Weights of a small GPT-style language model, trained from scratch on English Wikipedia.
Architecture: RMSNorm before each block, rotary positions, no biases in attention or MLP, untied embeddings.
Each number is 128 + 24 x the weight over its row's rms, rounded and kept within 0 to 255. Layers, rows and columns count from 0. Numbers have three digits each. The size before them is the row's rms in percent of the matrix's.

# layer 5 MLP down (transposed), 768x384, rms 0.035, rows 424-460, columns 128-255
092:163126069149130093098124074150164173097084101108109160160124136151145123123141099117148140137115127124110119130103149119127138114129108139120129142110139126159094113118089160128108136145119117131143093088104109118132132146125162109126148133137102108105138101155127155115137149101108095130084149148166112088113088152135115140163128117150113080143124134125111094140089131131103104096116
097:115151167143174103145136146117108190133116131152131147135113151124125159122108106109137109096158103105152123115068150150136165158125129159156115107151139091149099078092097096092128094142122136153140125120074091146122118141110123145101127101102123115150119111144140161150156105111128165121081126163165146105120108106129146144136120167105146152135117145134160109083174141124190112117109
090:097135105147161114109144109079118128133125134093116153131150106163154132135152117088119105131171152146124125169098142096095111158156134156147181123144109109143103116116173105136130116122130128157101092131114104104164137150108095136117145122108156111152153125150144115138141128140073137173090159151161119138100117153124141104138157131119138157158112108150140075096122104109127122144134
096:140144139073080178129124137113143118105171094160125168147141139126116144181108120093164133092134127084158136173114126126111162094156110125090106115108121145105111114168126128144145123166146144153147091124122110105114102120095134106097135090159161143120160130145102128163129155117135113145131107158124111124111102155128112131082164102137116098128130070147165136179121136147132128124090
099:166127135113152176138136140167141111132078146124143128127086118122128149130110126128141121148128102135114129132147098121122136140091158151109151155130160177095129166138120174110125119138171124116114092139195107100084118139131143116120110135145132168132106113119137118161134159093109135110136106106126186126121117152114076115101113096130174121150137151116108184120126082130188112088103
094:147124116141146107137109146124137140126156147123151142138143118145132121113137164160113127090138123105151153140067136128124113151126162130185139129046152154118080108142125121155129147156124099160163135125075129132124108171123125151139126118100171157102150137081131069135177134137121126122149128107118117140097100172135107114127128150122157120132092090123151162125116132126138154085160
100:134097114146104065151165151138119118076066122098130159104111167131078117122133127123156126101130149119132119108100143142101163155124107122135134120113114133120110153130150159100097077116164106117159170127080162146137146078131162168127115156150113138122118105152162097113158114115165112101111143142107112089137140121115161117123126094145132149130106100079142167136119145111147132144131
096:107099096106112136120101132122129134143115091116124126095092144189122131107136143109136106121152116083164126132118146108135128137118146123105131104113126158125135114166100166112138097117148146138085170146113105160149142113182118122129170178121132140110144096127109124154069133132144109109121120125129122120108152156165104092142087143124094102169121121132116088126121117169125103133143
099:114144146143105134117096106160117137139107115111096145113166134140096149133144143125186172153114100160105168148080101120125117075116160112141157163162092109132131111070118119105137085173148109130148094126137148089096157154119112123116124153128156145108114114084090141150092134127138104134132123109150155129129155109162143118134140109132150105105154150113120182124129113128135136137092
096:109143117091112127160113100160106123153125130109168093111127097139090134120111153140133135144066124134117162101125080121127117138092087112100098112080157086171148126169130133122154139132164123133135122107108130133124159145115129120183133130183115129131130148107148178150131122088147132149152131116096144118158128115140127112150169140134090133132148125138107120100082108149104127116171
098:153101133108132141062133124111186131174066122121126115174154140120148113163126107152109164137142097133153100155127131121134128124125149131151117157111143126075110139132149106075102090134110131136109148138122154101200113109180108140110142110158131154138112122086105120106106102142096129122164157121071093143150140159168132131108115156096153149173126103122108130129139146068103126167147
096:151100164137178123149127105185122149148125142141164144139106113136110103098118120119127135134148111121135085076086132097131115124138132181145135120188081149127113122101131143165165184093122149151136125096158106108096139088077077103095133116079126131171130123136136161150106109075122124186137102121141151125158137142132147121166142141148126110147090141097130125118145119110177125106138
101:113128090138136080150134135136130155132094115153108156116114130111094128114121117141114133143136174153131102113110191144127134142120143148127148110152148176116140108147104140083146124174095128107133104130136123182117131089105142184076136110117117131119128155112115172132118107119152147163098196125182161102137116128118158119153157109122079110107116111109155099128145176131141082187154
103:173167134155112155153112101161144099129065205111139108119126182093114148110146116126148127159147149136091141109110136124108092109108173136146141100126153109133147085069111134114104143165117112116086114096141097134140092125104135103095164146101166134151138157169140150107112108126120126184100120108167154054142111139141128166094072126140166136159155158146129137110145134123165144136138
109:136117101107123137132105086138100107133141130109089177088148104132108122155130118143140159125104126127088163154080126101102134109129109167102121091140116165130108145101120132134130127118151124116166142104148161154134147116111144138123129102142108109098155146183141172172153165133125134116116118122174145119127134093120125110157133095142147037128113176098137130122146120157133133111110
097:132144136096105122095158158114120143113159120123113147144168122095118130099136160130114068131131146118132112116138113111136112125128099134097135172166126138133096112156110146119194124080132107116171140092126129121124144108133102083111149153126094116145144138119107099111113160151142158142093162151136122094136087151143115135172109128146128111134141091104162099127098120124092080136120
102:129152155121119107132138139087096143149108150146184091115101146118122091087114117120096160162121129116119148133128133131120177124139112121118119189096117132138134134145118148085154170111077075141142133160111140135153132136144112147135152178162158161115147139135119134115119107141154175113098132128146107094145116148136118131167100104166164071115140107103129085169135080161124141131126
096:134175110157116106139108084140113116114129144135152126119147099172147110126119151158135179173146089112140128135099117136140071125140157122095104146134145100097132137121170177156124076090140129084136112122110119125167087155174139157158074144119127150141133125123110124162138163141185153104143074082149116156111112176111140121169127134145138099139109110118151119110127129123089135101113
096:127067144089125133108103133125138135127169103082140157141148099132102120129093097111092146118119106137159111164121147120120146128113120134092149124130122153139122089146127126132125124110090182124123137118074060150145115136111138131118151123145148150136149149136139133116167135169118141130154124077115101137149116147110201139139134131130100136127114160122152111102134113141145129156103
098:126155108136124135138170133108138087154105154098128170121103122108105179133143149113137120125135134147099097126167142134134143142142153146110156141146139129127107107103139162141137086156159096112126176064122122161131115073176112119101142144142140124130071124137097135140102108119115174161134098131102086131107062146122124130163108148174120135167124097140139131101125102090166105082112
098:159081115120112157119144141130141155127101127137160132077128143082086151081116168181159105137136164141101126150140118120129146149139090184098143157141121156113137147149101127133150106108130121168085147140131109118110141126108120133101167121168156125138153143097133104105121082146130137143122133131115082139144109149107108159112126082169143136142140088175069141159120142143112070126102
098:145112146091121125108105126130120121113161146130117135115136127112161106122105144096171112124079162137141103121095131120149114102143116142120086117124105172125118132106131143151158118138132088170133127143124097119160112095114144111103130181110137144100138107177128135131132127144151126116123140146117101096136149142127158092150118118109127134120141137118124117162122101095129123120083
100:111145137114122121096159110138126135143137078163182141130135123117163142145110131116165147115131145139133164143149119139151102103110140125096140121143122180167124102162133127154156152153135139080153122083157074135133129112142132120080103110073110097063076146097137134118149113172082134104100084130133126143122086142133130122118107105108140144137092138141157102148161112091166123144117
093:076168147152071141130144125159139107135133141132166055153113132122138111161101118150140156135087093118113168138158126137129106101133153158107106096110104176137113099174120171173111091123074123130172138084100104157147127131140121120142102104103178123121116127136098101144169113110120141162088116102153122089111144150157118075175138102100105114150086126115157103143160103075139093092163
094:152112163146122159132133129112121128132124134122128136091106120102157116131138073155135143148159105116102143157104130154196120158153132105178137133108127162149132144183135128164102161143120129108098133094141148147150098113124144145138094125126104140100148138148154143114116152149149150117119073141134121139125109149108144152145106152094166123111103105142109173141142113121149113198124
112:141114154145076149090100160143101120099163147106113160138117124118100155100134128117136120071168139118151149083165140084167115099104115134127165113134169156123165134190076139153088117135101103103105117130127211135135132106138145114139126141126110121138092144163110157118146120113120126142121100128160128083164100120094098130125086110103130145148138113152124096112112133148140107125110
094:165114159118152130081149141138112145115132151087136105127129123118145134128184110123105175170113131147113105116161132095151122162091161117079141099147134122128140115155149155155112136163109139116114114131117137111100086142149108093100119179138136089138121131128114126157104129097086150142130144129098126091126140133125106141144116170104150095159124110152112075143152163104125121128110
098:096137163088111116141120127141134100114150185120160118169140125108152104110121104139159123176146180122126162087139152132139123157095160136158147095118119118124098136159130104147135138078085099132158110120098129126183089098107088124138157150110115110130117146125154113141173146124147117167142113125121168130137150137110159149163136139102116100169098110128117088135138163138126126103142
101:146117126103113138126108133081141139157139094141141133111086165111098160127109146163111137138155149132097157118149137116121098096136134144106125149097086155152135116129152088154161090141121150143100160113127106082136163142138137127106168121144089124144164154094146121118144141088119123139135109125142093169092135198103106128104123147145127105155144149101171095149121125101093148170133
106:141119112102109147126093143101127107156154113191108115144140104118136090166140109166131086099147104140166123106116094120090124111180134126120173223119131137148140137087118134180118117126107122105129122125121121118113132112144116097124124139107149112125141117126136105120100118121124125083115123110113122140148155150116133134173113129103127204125127089158099112067121061118113148093132
103:133132148121120149113099131140129096106162106163117124128148146168146121116139168130122115112107149097092105130097129161172168094154144141099133112127117137110141130158148194101122074166177141128102132132175141130144111140136149120123147107135096134129159172170110139115083129126150174097127143112106159136143116105130113160075139106113141118108143147115110145072146154135116141113090
105:101104124162096116090125112124106151135096136102107153093157108103124084164142108187120123123126148105105122148095112127140167086109085127099125061140149116153119160147148133145154093119107177120122125098085093127116102104156159168109129145133149118145129135140115160113136128117127153120154152138157133132123058127147121148147114078110120146137169115139173113151106108152123156131165
094:128129110084131144144164147165150095147102106174137127105142140122139127143145133116148134153141137117096134152155180116131157161120147119133158169184140087152099135119105121165123143099132107102139098128125105169093129099079143142123140109122129082148090141144102143134137148120127125153130132123174120111141132127161139121122117148136103085083116158137098098118164097119146119111112
097:120116151098113118076089131147153157127153123120186132139137152098115108122134150106131124129119149064156148088124120109078111129105117098135148112139147107168125104169124094100111116121107122113093122119115138129126142103105162123192148121118089129122165131163107151154158111098109132169147111134121144062134117175101123129115107084124065107127114135116147123099132099134127115107108
103:160139087110126126113140118135119078108132104101119083121117118136093132120129172122112109108116125114164100074153111124127122099152126066138127135113101103105105064153107116176113116111123174085149127131089116164118112126141139156164102111116153112163082177130095142118113114149145155168108088145065111140132114081117135092123193145106135121185131144175124191097132125138164167133115
101:148147134080088133097088146156158113130074074167135136135119127128115129146121157118156123146134114126135113126130150083174142105119130130167098092109119126095133133166147110135112107122138123136144121127126131155135123120121146149121103103116148117115130117168119113133061115148154117099098074123148091169117103119155146128125110111110128143154084112154182111145163130138098123111128
096:105108137140113127113176152139129101140138110136191143162139156149115151122126107095150108131189097159130126157168113098107152165162125135097149134128099128120149138124136115159132140147143110133144144146148153086146094132119106133155141145140109154104122083126141159142136118111117139145115091143128119117151128146168119128167103107132160113118118093132106165180152120122088127050139
# layer 5 MLP gate, 768x384, rms 0.038, rows 425-460, columns 128-255
103:160175143123114117134145106131123091089132124133148090091112123105183107101096126155113101112130104120140136143137114145107152167101098107145142150106109162116106157153105118151123123105156101122142110166104168170140129112109138141131181125125150120123151141114130156129155097162160158119165116082109115104146094088123125144117148114119127133129144087117141132132113129133122106143114
101:121160112151104145081130123107085184164105158118147130127097105107148138115099110126125109128173154181107102138120151115158185174158137109153179145135093124121114130077165085159113139138099101126092115097086122113168121169103113122096150155155155152145207107099158119160146106125097117122137151106126132142114111148143145133136091084122136150153110112139128103102120103137086113110133
098:138124114133124137082127184158143130108110120163115108113144108096143101132128134139146138148159128126087090139113073131144109125145132112111150138141132168170122107083119078153116159103134154127124094136113107150139122149152123134127110153104085105097135122122141116111147146148161123147127129113144084129184123129123143112122108162104179150108126148086118137153145142111104121117174
096:157119147123148109162110144135101151112146118095119154146143099122115131095118130149145123145086170131130116119122141164084097112173148173131085152109133153158102160130128090117132101116180135148139123153130139125117146141104082129123171079108100105132088142084137171098110162098171144119136090126124184157132146102127113112135141144132138149125141146099090142116081148135133146156146
097:141121134115103129174127097135138140094136114123094144100128126112092147118103175105169114144167134109186151134088122171147088125124108157141079118129126136101157149164107122129110135140148093080127164158171122116134139096078137127135112175099069143104124110129140095120089117132116119081142139162143107088085114129127136148101098119120099139116121120141155134159122139122141117149152
096:130113146159117095108169123103097136126158104126147090136103107119140127106141098162134147106123124125159083137165100119106123152156061080076086139149137144137131160116129144100142106111176132116106155148105147128095111075149113118102147073103129132095121142096118123111118152136163115175116137141138094143157124168144148118171155159154139139111101174125146111100111127130083130124119
098:101109139100132116129172149147127147100117100112097148074140147109125172129140143093176118115097125113081178090127146157141134091143130141102079184154158150120142137119147143086098059134133140125094133108103160135147135127129130116076158137135120114114124131116157123144152156107182149136117109123125106132117122131171117092159153078130138131124084156128115151126104084163142143138082
098:159149122144163137093095139087107086118134146133108086125124114109109147104115107118101118153118099155090084123131177139132104125142108157151138169113147110131117098122114149151135077106111101106131158117147172158132126150097118152098151147104106146127160106109143143141131136099115135118093104083095100148134129093114142125152134093130118123127154144163132168103120074105144101184108
095:119169105138114087087149135075111098127166128155135124085138116133136096109143102085176134173180102186115148137104130112160154141144149106132121152137136135081116149151169139105104134137087121132108155119148144124124125087119088133157111101124090138151140158106159163153111087085137101148105145169126115150102108150151108149143125073100167118110172096139159156117122157087144115155099
101:133132119085172110167090148140179132096123126099114093122145061141128136127114158098108136123121136110156144081102101155112110151150109117180100098144088112107118152139158070118153138111119125177103125141151124132129184140100088109120156165077189125090134117127124158121178111129135131168129157113094153136146159084068130077126102117129119120122096134136138138113165131101099109121132
097:139153138154107104128101102136088147112200129134080116167105134103117125092129126117128139152125130096158115107158174122175101168116143127095102175101151146125168137111122118154095102148124159129161153168137139170134107136107116112101162101140106127122139121167097136128171120122115137119187127122157132172125137169065128152122093097136172127092108145114138135118141116165117132087089
104:120183141160098096136132156118119135116118103136141135130155132176113173121165114128114151136132139164150121133121173115110122204127104107106096122142147135089139131112125138133156128150168148102132144130151108099144058169112177136100125104163112141081130140133134164130099102152155145138106168108117113113123174122077128154172159096168107134156105127110078104135122124118128147167147
103:159141134105160108106159155116123118118140164103145145121121137125167124142149136127115118152151107149104130119162114149071122125157108132105140140129129148120142161138156139081171096123098123161106130165167137103080165124181136124137134149105133099113126112140163131146136162086125139142118148128145120143093095144134086160160081100106122126100102171123099103115122147133094136118166
110:145124139130129127087114144124118166129133084096146106160152103098113114097117123126120098165128118136195104094164120105192134150102135137135082099150156096115160165131101138096109130128097149139106159121147125116111133140089101157114107174114153145145112168105104119120120129117104159142148093130094104125141152096153144098128130146119140157131076118142136116138147138081093115163113
099:142134171113141143143134123134124112122162141149118163135152092095124182157123139113110113081140100145096121100127124169123108124132124129117122150140135131149113139129126149111167119138112105180166134113162139162158111092155138112130205167133136098161120118119123156087114120137145161123119112158138125116166075138130126130130130142082102152139145116119084141131127146154131103137139
103:139121136087138101144120148140185061147103124072147158119109140163085133113095114105097101112094088140139075089123135073104123158093160124132150084189096156121180154102135151124155144113129189167138130081116126107179126113102116127131104138153106155118134134175095127146125130111115079142153096158102133125176149125101110110160129167117127100139168096118116169146136140154111130141121
101:145158121131114136121111131099148131137150175117152117134167135166149146132091112171109147102093137098106112131126097130171116162118100118129111151155134079148153133081176151096073110110138146153107114121093184139104122127135112109125136139141114159123131136104145134131114149062132146123123125152138133184203142157128118066098125107105088140110151180133135131130128100076123107136136
098:161187103108154160138124143076156115136150146135141148143132128140127106129119150106159124176107154111119151168130120080136119145150156161150123151136162127163205098108112113123153111157125172126119135132096125170147103139110114133136135090133115091150127115116157103110144159122153133131141103141112111125111107165121107160135114090173098148191121126104145143110148107158156149183068
100:077095132122123164149143157166106105125170116107159092128137136104115167143127102104128073126142114160132112115138108121116098148122097125114084168167132104110154124152125145173156113120138131129062126136125172147137132101086119135130149086125133146080114124110102120154124118103116137181137150091137125135126126200136141140147125131149108094093174156148096160133117123129136168139101
099:124101163138124110102156162140100138122135177132104146057102064145131160178104130098126126124136121145121125076116120145113136114141097161132140111114145129138166080133112108113132115144110120133095142168169109137159105129125136145161098115129136090130124117123100155114149102145106115152121155094100094130140129181140144149102134073133155126105121120137104087141152095141126153149107
097:170116155100128123133091116095113143147136124088134165138115095107154134100136180122136103094152119131109070142124112148169078116139135142103136124099122100111149152111127074116117099133154112113150099111154132115157154132095102074155144103130093122149175093144106088122094142148127090109148108119114130123133140093168143109138140121132113137141135147126112139146130149132133124102151
102:146116143111157134136135122156123054120165098118112109130120146127141094176158164138128143163131132099130136110129139147086089117113156152118122178105114131115128178151155118137162124116153126119117143143133111105128134136106132051109152166117176132126099141129136127174150127088115131116137136145160130165121152131109124142140109166121104134111141143135128130148123153142100162159128
099:140123123111112119114122146135125129115116101120125113162095093115120166102137146102113125166136103136117136070113170117114086133125130107134124109107121202114125170152141169133188095141135134116164154118165113088130142137108094154107128106137101155138173092101146150161145165135113124129161101144158095112106099116094124131155181140110139128135134102117102139135103151152155144098164
096:106106148136132137106139148181144112134131121139136105150140116135169127087099116101121135146097149148145104046160136083087158136153154088117113119172136085124143162131109148161155157140125154149126085121123179130099127136118195154093144131155151149151114122156139119156097108109138106132106111145125091122141130144159146124152145118152142164147157154111162142151134120124071143098123
105:150134168119177124098113103121088107091118104179140098134148113076164144162124133138170096109136133129128115141151090141159115176112117114119123137082146126120131136100126143138158104147141098152132117166147118109120130147131156125171154122121134151148122121159121116165145141137191155149094140065150142128122122106129142112135118113123146121113113122133118143131120146101145161091123
093:089136120130154138130122121093106092148133089130102108113170170116101113138087108099103155059112161162160131110132161079133164151077122136104084115112144149102124107164160109139133145139131155125122154105077150150120125106116111131109129170122088153119159133108090142132142098116116106136116120163121135103111165160117069099097114138156090105142112123115161100150148134127112149142122
101:084154136181121117131139109095113149142100100156126151100125146096117161117141113161125144126156136136086105136127194141145146179142155142178133159144140105121114107128112126127129141145140112101112117115121129102113138166133146147101111174152144170158138148129087109121128054139122162163147137089122118096121153159150145146170114117150150125117122107161107121130084139091103097144129
104:129119139119103112126109081127186137115122131165108143122092096101130148118115147087163160202180117132093079209118128122106088143134118175151109115115126094119137150100086106123135094122126157130105145116102139171101150143081170094166150137132139082169130115136116106097067160137129127129152121125112117108121143120157104117139128090169100132126114158077115096159145154117115154119126
106:161106166146156115102122159157142155125131105103134171130141090126172127135104135145114103114141139088140140104108094146122098135104085115136107127106178146121129170132095115136111092117118125115112122104090143141099101186129108138164093114097155138139132134134162159117187148106157136136111127141121160125125129147107139154146142130090154132118149138093145081157126132146110132083140
100:124147134098135154143098097122132131108136097098080100162117129158089075140156168109129134118102130102141151085132115121124164112114133156115111086127093156123152112106143131100127158143150141126160092132130129141112140146092158149067119148102140109113127117111165134124102111117119090148147101132155111145185126161105137118119196100136142127083168138107173107153094157098104155114087
104:146130153130105138109140121113089123127101161160186136125119162056182122171129130136128146132126159196094113136160114161139125116122092113141117139130164098118095142103123130119137146089113087108106134127110126114117120116189131097067127135075136124111108112144084137142139107122080150157126152136095130133151127134103115127137091112127129152117154154116108108080175154105168114133076
093:082136097150094156133100083162113147160117171127155086125182108112116129124149117140149129101132133107105070128139086101163130121121089132135125113148132091155147118157112090152086161109118111127154139165130123113109144116136123141148150114127119135158082149154122086141092105133147136148149128086164129115126100158107137100148177131137143171090161102122092120073170132078114167156143
098:121140165102127087114112130145122134135109168102094162144149130134140128067128116101146135133128123107131113137109118124115148152141117118139144138133156147127173138093106179143057167099102070105109105134085124104098113132110105123153140156128130125138116131106127148128099095120111101120104076167102120125168163148121129134109135136116128146124084140146125150186162111141135109114124
101:115170112102139132131163130097135156117101120130183086128116129119151143102125103180106121094121162172146167121120114147113117147104137132163138132169129096093137163122158149157149133133146079120135100114145120141125101106137121107133141162139154127094147155115112101150094164145164154152089121102170099122108119139146152157164138136125114141127144117145121126099154157121093128142128
098:129145116125139124173150103138165118167127138099140144142136077128132126133117131130111096108102113093135114142094139154146130133137106143119070110141153149148114127120135118079145112146125129072120132145137140116119104129111121123132173085174115139170137140138160165119101113159136121098116109092149104145142151114168116137118152171121117176124086166144088105123091125129169133148149
095:100104109130113104165150119134112113141103139177162148175150129098136139132125088125133114095144141180115134157138147151174127094156163097130122109133110124110125123121136158139124128136118146168173122158102146121132105102173105135156184097135154119160084121139114124179106103090163158161089085115128128171172133165174149153092103047125139106110108134107118100159101131111110122117123
# layer 5 MLP up, 768x384, rms 0.039, rows 425-460, columns 128-255
104:141164126148139110077147145136136113056108140129131137091139155135151132125141114154120136119083185122109132121147081125135156171122154125120088150119110153119156115118134079128096133126149110095130173140136149107150132111147106140132151099130152136133138121126146091108120085100132121138174158104109140101155135141147110135119163122144138119143107108133132129148121081154149136117112
099:150088128131121150138136158175116141102108136163086117132137165125102151137127118143144129095108119124116137118137150120146136055141100122103097116111156154117115111159049164134122143116140143118132119158148156136113150094166151149104088116108127122144034136129114094135113094150171147117124088140100123106122142115126157147117130139125149117103123096108098168157118096119170119119142
098:143135144149110108087165118128128082125120097151135117115147131141146152119134131214156115137105113145103152144121109113121122163139146087140134135144142111114156129109096158100134142107080117131109150096115137076134107103123133089129141159082122125149149115140184111153092127151132144131116099136105125116112183148112121146146126118101108148154167149128106098138075115141101136143146
097:115124162125117090145123140118137117122090153151132174135073106129094121145127144079123152167099139113136134108125130160096146131115144126115104123144146062148149116116109095110131111137150136128109158157156091177113159122150143100152126097134131105149144184147128121142126111140135122114111156164107139117178118112110137099149151125121076157105153150099130117142150148120113151170110
091:092122136124188129153119075094126108149090117148103128114090134130116117112118129108146102152123151090117144114185133163132101133142097112086116112171078106171171150124151113137108128115158151118116128089152119130119124113110152115107143166133088167059123102150084158104101143077122126134116072125123099112112150132107114079184077136107131157134120155119091132133144120168143136146093
100:088138135137143130126142155157126099097138102097148174114102177132137091133123120107158109181076128142126103123130144162100120151140140105122124144147133144085123110137126127081115081135138107180147149145134125112117163117112114105146147108142119134130141114117111138137132147168161133124119153075133155137139143105137091142123202106095154155138140137106105130112134157123123188118134
101:155112178136162122143097101089142144114117142126095107141103107086124141119152125135104098140127124121128096202159115105140136151131124147136166118090096123097096155119124129158127129092126081140179117135143119113114156123106183125146143115122140084139137089148131073088171125152102152122169115160125155132123118103098069096112159166125094121115160097114135133134145137135087117111113
094:133111113106113132155145110135129093078125178113120047123141142124146129101133106103104127147097159124130100119169091183075122111105110137142112118118142128116129135163148145133156128137127087116122168141104153197140123094126143090123150146147148137100124123135137084146133109085145133144128097128131105159102126100075131167109171168194110100097094143124098080117139152147150122129110
093:121099111132141128100091091160142080163112131131076167106116120112137164109106111140089129129143133115120144112130127156130098124145181150128124124142082095116124133075138140118122119141129142104155143114126139084111077149142111146138149141129136120137100167106084110132165174160116138075081093113128095107141117134119111114135108183151112083140061132162120139092159067180130120146166
101:159174157116127137154144153130131144089140144100129122152179120129103147132129162103134115113165120093131141090144137139105074109146088158158115116174113154137101153130130122157119127123133130119160137126123082171158133108064119122142099144132125131123168147126138140091150169111113137145105113168090107152106126132121165124137137143158106148075124151093158156095119121144158134149089
091:110134054146105140101106134132120112100116140122135126111148128082095137124110117154121157118121124175129112188135147141091120159143100124125131138084098119160129156106122131134119142115074136084160166144134125123125131140150144148118123141108118157110136127159152110120128083143106179112110155139113083136145154127160129124120123139124117160130121109144081177162138142132115111111131
102:160127113118110160133157166084069118112129121124142146165112106126159113116121146121134114055126114119124172121114144110091134107087089173153110176153136096099123161106133086127140103135155166136165119105132128134129142114149067121109147163126129148130132166108122102139136147159172131184145122144085137162114087144147137144121141145127161124128105142130130124112137132107195176102127
097:105095120140163138095163107086149145057148162158118151137100096135153123126120097085149132131097134134121117093139128134122144116107125111094135178172156124148125164145153150111127116141154158129140113171087118141111177130124119092124147161118134132125128132090112105131114177111127139113143154123123137180162143098073148126125140144101122138108130143139124089110115087147140123103143
104:130088129156067138164157113140127128131098153186142105094149144112126147141124073112162147146162135161105124160118109146112130146116136121109128146079108108151146109138130107163107118133124113103110133167159146115103136112173116141100156143124116142125133113123122129095102082131103134108097141113100110092142105153167147127070126107090113139104140144139089131125114120111095104104159
098:113114090137123117120125124176147142120086121090120112117071167169145151123114046120136175157092123100158120175123132121119135143134117139149131112109091142125125126135134118179122134114137177166115129170121159096119119159120156156133133127205157151136138155136113091176112126113140110117145091080145155191102160117131169115097148092110141091074127125131127129127160145126119080154123
107:135114119140113111127138126137141113126123143116133156104168156117075176133074140106123123106126116116150128127137124098100172140123133126154101096111116119150122137186137127129099109115102112122107147137147172118122109081145116165140130138146136113146139136166071169132106110101144113149123139151122137151113134127079126135100111161120122096145158113158123157134090123131160124149129
098:165113153084180140134170150091089100147140109093173158124123093084081125153122116133136095170147127114140084147129130118122188157102141138104155117134087122124128101104091127125130184122114133145158117077134148117093156110101166110150116112133117143117117136154136093114128121126109103137159141136126145114155148102155129172122136141131150165129134136082135141126136131139137151148109
092:141155155193105152141120137122147154130111139135164125098108098110127151141109129156183124112153099130084155135154126143161143117113149105105117129141116082070124137120124129077085082135116124134155091146164127100115174157131128109131123103122102112114139143117112108153110115136179144121125141125168166108114085164194127119137105148086154168125140121079135144166127093146121135097098
094:149104152112122144140120111108130127120151150077128121109112151110125092096104125107098126183098114121115117124103153155166131124125129132162121101060147107096151133133099079087137130102109166143085167122154164111127158130147164071136169135144145124144144089147095086138146128100094122111087148118120129113136156133137108125097180111130120112124146126077103083101105117137104123146158
099:135126131114120096149114149160133130108150156085153120155121164167154104150156128124068145121107120153166140137080133094109165107099138115130127119150104127143119146111142119170118120151149162132154135157119118111150130120127140144123090134142067143085110166114123166139120148125131114156135125143157187148135119068120165087122115146109144165170166138123173110100111144124127118116096
106:106103126142112141132154134143125132130119152115062163118124187143111162161135114121081140114103103102147118122113125113106148124119092126172124122157094148102135159099113121125179157142177126126126142090094158092118105134142130142137150168088133154124098139126141150157168085149147143167161103100131149158139130102120140122094150138140149125107157162156117126132107115127123134109131
104:100079130114153101118116083125089123080144071118111113113108164105164123122153124093138147119187136113076116114137135088130093102106141127126114168106099144171115163151119140127143112092155103134122122146177113123138144091137158128075166126117109101126117099129097081177134122104167153118159155103151097109146140130131117130148116157087083103091147123182111127157063149132126152114126
090:162132093108145132135120089122121116119167144129141191114115150091097136153118079103158088108145115147193174101126139146124122132146125101088159146161117108133141122104153108122156141119152132137126136108145115149129089138131148101110175160120162133111141174145136168108114174148116129134090127125114149143125141142081143124104103135172138119179110131106124143126108122173115136133122
095:132115118133131144138156141140094149089109106122135133128113119116139125103146103111118139136152164106145115124123126089122169086130106152146157182133114160155141181086128088169150156137139119248151167153132144105120172133077117128122116140158091142120114103084163075135160117123099126103159125109136157158140087158184151138120121112127161110123133086162125137126106127117110100112095
110:128158080110109085186114113124157149085088084175152122121181123120162157104131147154154113110106140122128098116168046138127168160168153140148155136121115108182155153129160142123106125128124163155125128149152130150152111162120120130140091141135167090165146122154137129137112131118140142154135139120154136127153113106152102151134135139167111145160111157088153120141130102148117176136125
090:159134116129133128186110126107133103168111120080117124166095119142083110093082111113103067111133144125108161156118126138119121097138111113138134114127109144105138148108095121099107122097169145143170090146113151108134118130083144121097124101161144096145153134129112083103116131113147061132139125153133099131175162114129125147131146139140129169168105095153128209149136102142140144148138
092:114115112141168145152156076111112153153129120131079151110121108098102139151128155098143126129129151126112134129099121117120119098165116123123152150158130088131156135105164088106150120139119114123153073168136113095118127124173102147161136124122137106132148164147134147112100098099163145136074153168126111092109135124138087142119109109128106131154101138165111163120103131117128144140139
102:152115106116210129145113110100119106123143104116165104154125158142103131148122143127116097164112120126107097157163097096148083103134138183130128090143149114127105162097118110125125147073134108116118167162197112188153144130114141140096132121119136141127145142135124092098118158125167133136128143166076164148157111115177124142127111135124138165138123165138073144140080132114131138119136
104:139117108148149157180103145119123145118160144121143134114117110065220099180165155106095119103138173100096155107106155124077106137121095115163104089129147120092129112145108115117130120090122100102104071117106164125159096124163105134155157140134077135096088161149144116135174132114136143151142159085089115092140100121136153127097149106143116145144122104142147181141084129144155111116121
104:130116177134111149174117140154110104153146171105129115129121117125142163129112113133111082136099116140123104131129106133122119171118119127153129128153146071141145171127142110143124150142101147097143125117148110129116143129145107112166158120166129147144138160136096135162136155142097095175125119129121094132091107143163186114152106117172129138103143147107113150090146113123130122118125
105:113156139077134122158117115145124138128129132129180107158152153135121136106106110094110120162056112104104124116156154125124160186133159154125131176107139153137151132109114133080111119117124137147097132119107133130131093124145120123142162139152147137134139138113134159099139155123122112101113112135104097130109143136138082098138136132135127119124108192100133152114143125126067113130167
097:131184148103105090123130137120155127096126144097118095119134130064121118133100133124085144075137136135116118134104176165126122133135116103108111113153148110137055138131116144095131119102111123130118120138120091169150111080143118130134123130108087096080108126139127144107149099118101105144136174124164135121165131090132109086122103094132114122161132101126114089097152167116115166139104
094:131117093136164171150137079099087138129104108150152078104152110115106157153083129136135105138143106150091150191150141113184187139105137188135119140089100151113074155121123110133124164133168177110114144165148122111125168142137112125107108143150153095155124120137123160107128102154125133123166138128132104163086107099167130151157099130128148144132157099132106088144117125094096104147124
099:124132133120104131121153107161137118125137116150127128112115114075124200125144119171106132139170140149111116132099140136161123134103114102121137185143166158106137133109150118119138104135135163121162104098123123156146136055150156155123162158159101173151141096088140114123141148128110145069135134100170098116088157167148149135150072154097071133146148145116131145141128103134118119129134
098:140109110142121155136129088111129095159160127109114127173149149116142158130146120114106147109142143164110151121107117116119141142134113154099136152141113102167121176097141135168186120126094173090121112109113128108102122150130096119153125142109081144120143113116127110133178105133128074155113065140106143154118149162091129151126107122143167131091137109139141111117148113115123116148098
091:100158123144127114150140109138102131098071171148074125155164137089132125168107111122118119097130119142135086131124134153132147135144145140097101133104122100118101133181122146099160169127139170149179136114106132087122113116131101134126117128145139112133150127144134179166086135110116147180129142086139174163106118104120148124090108075113142129109128154084120117110123148144151148149128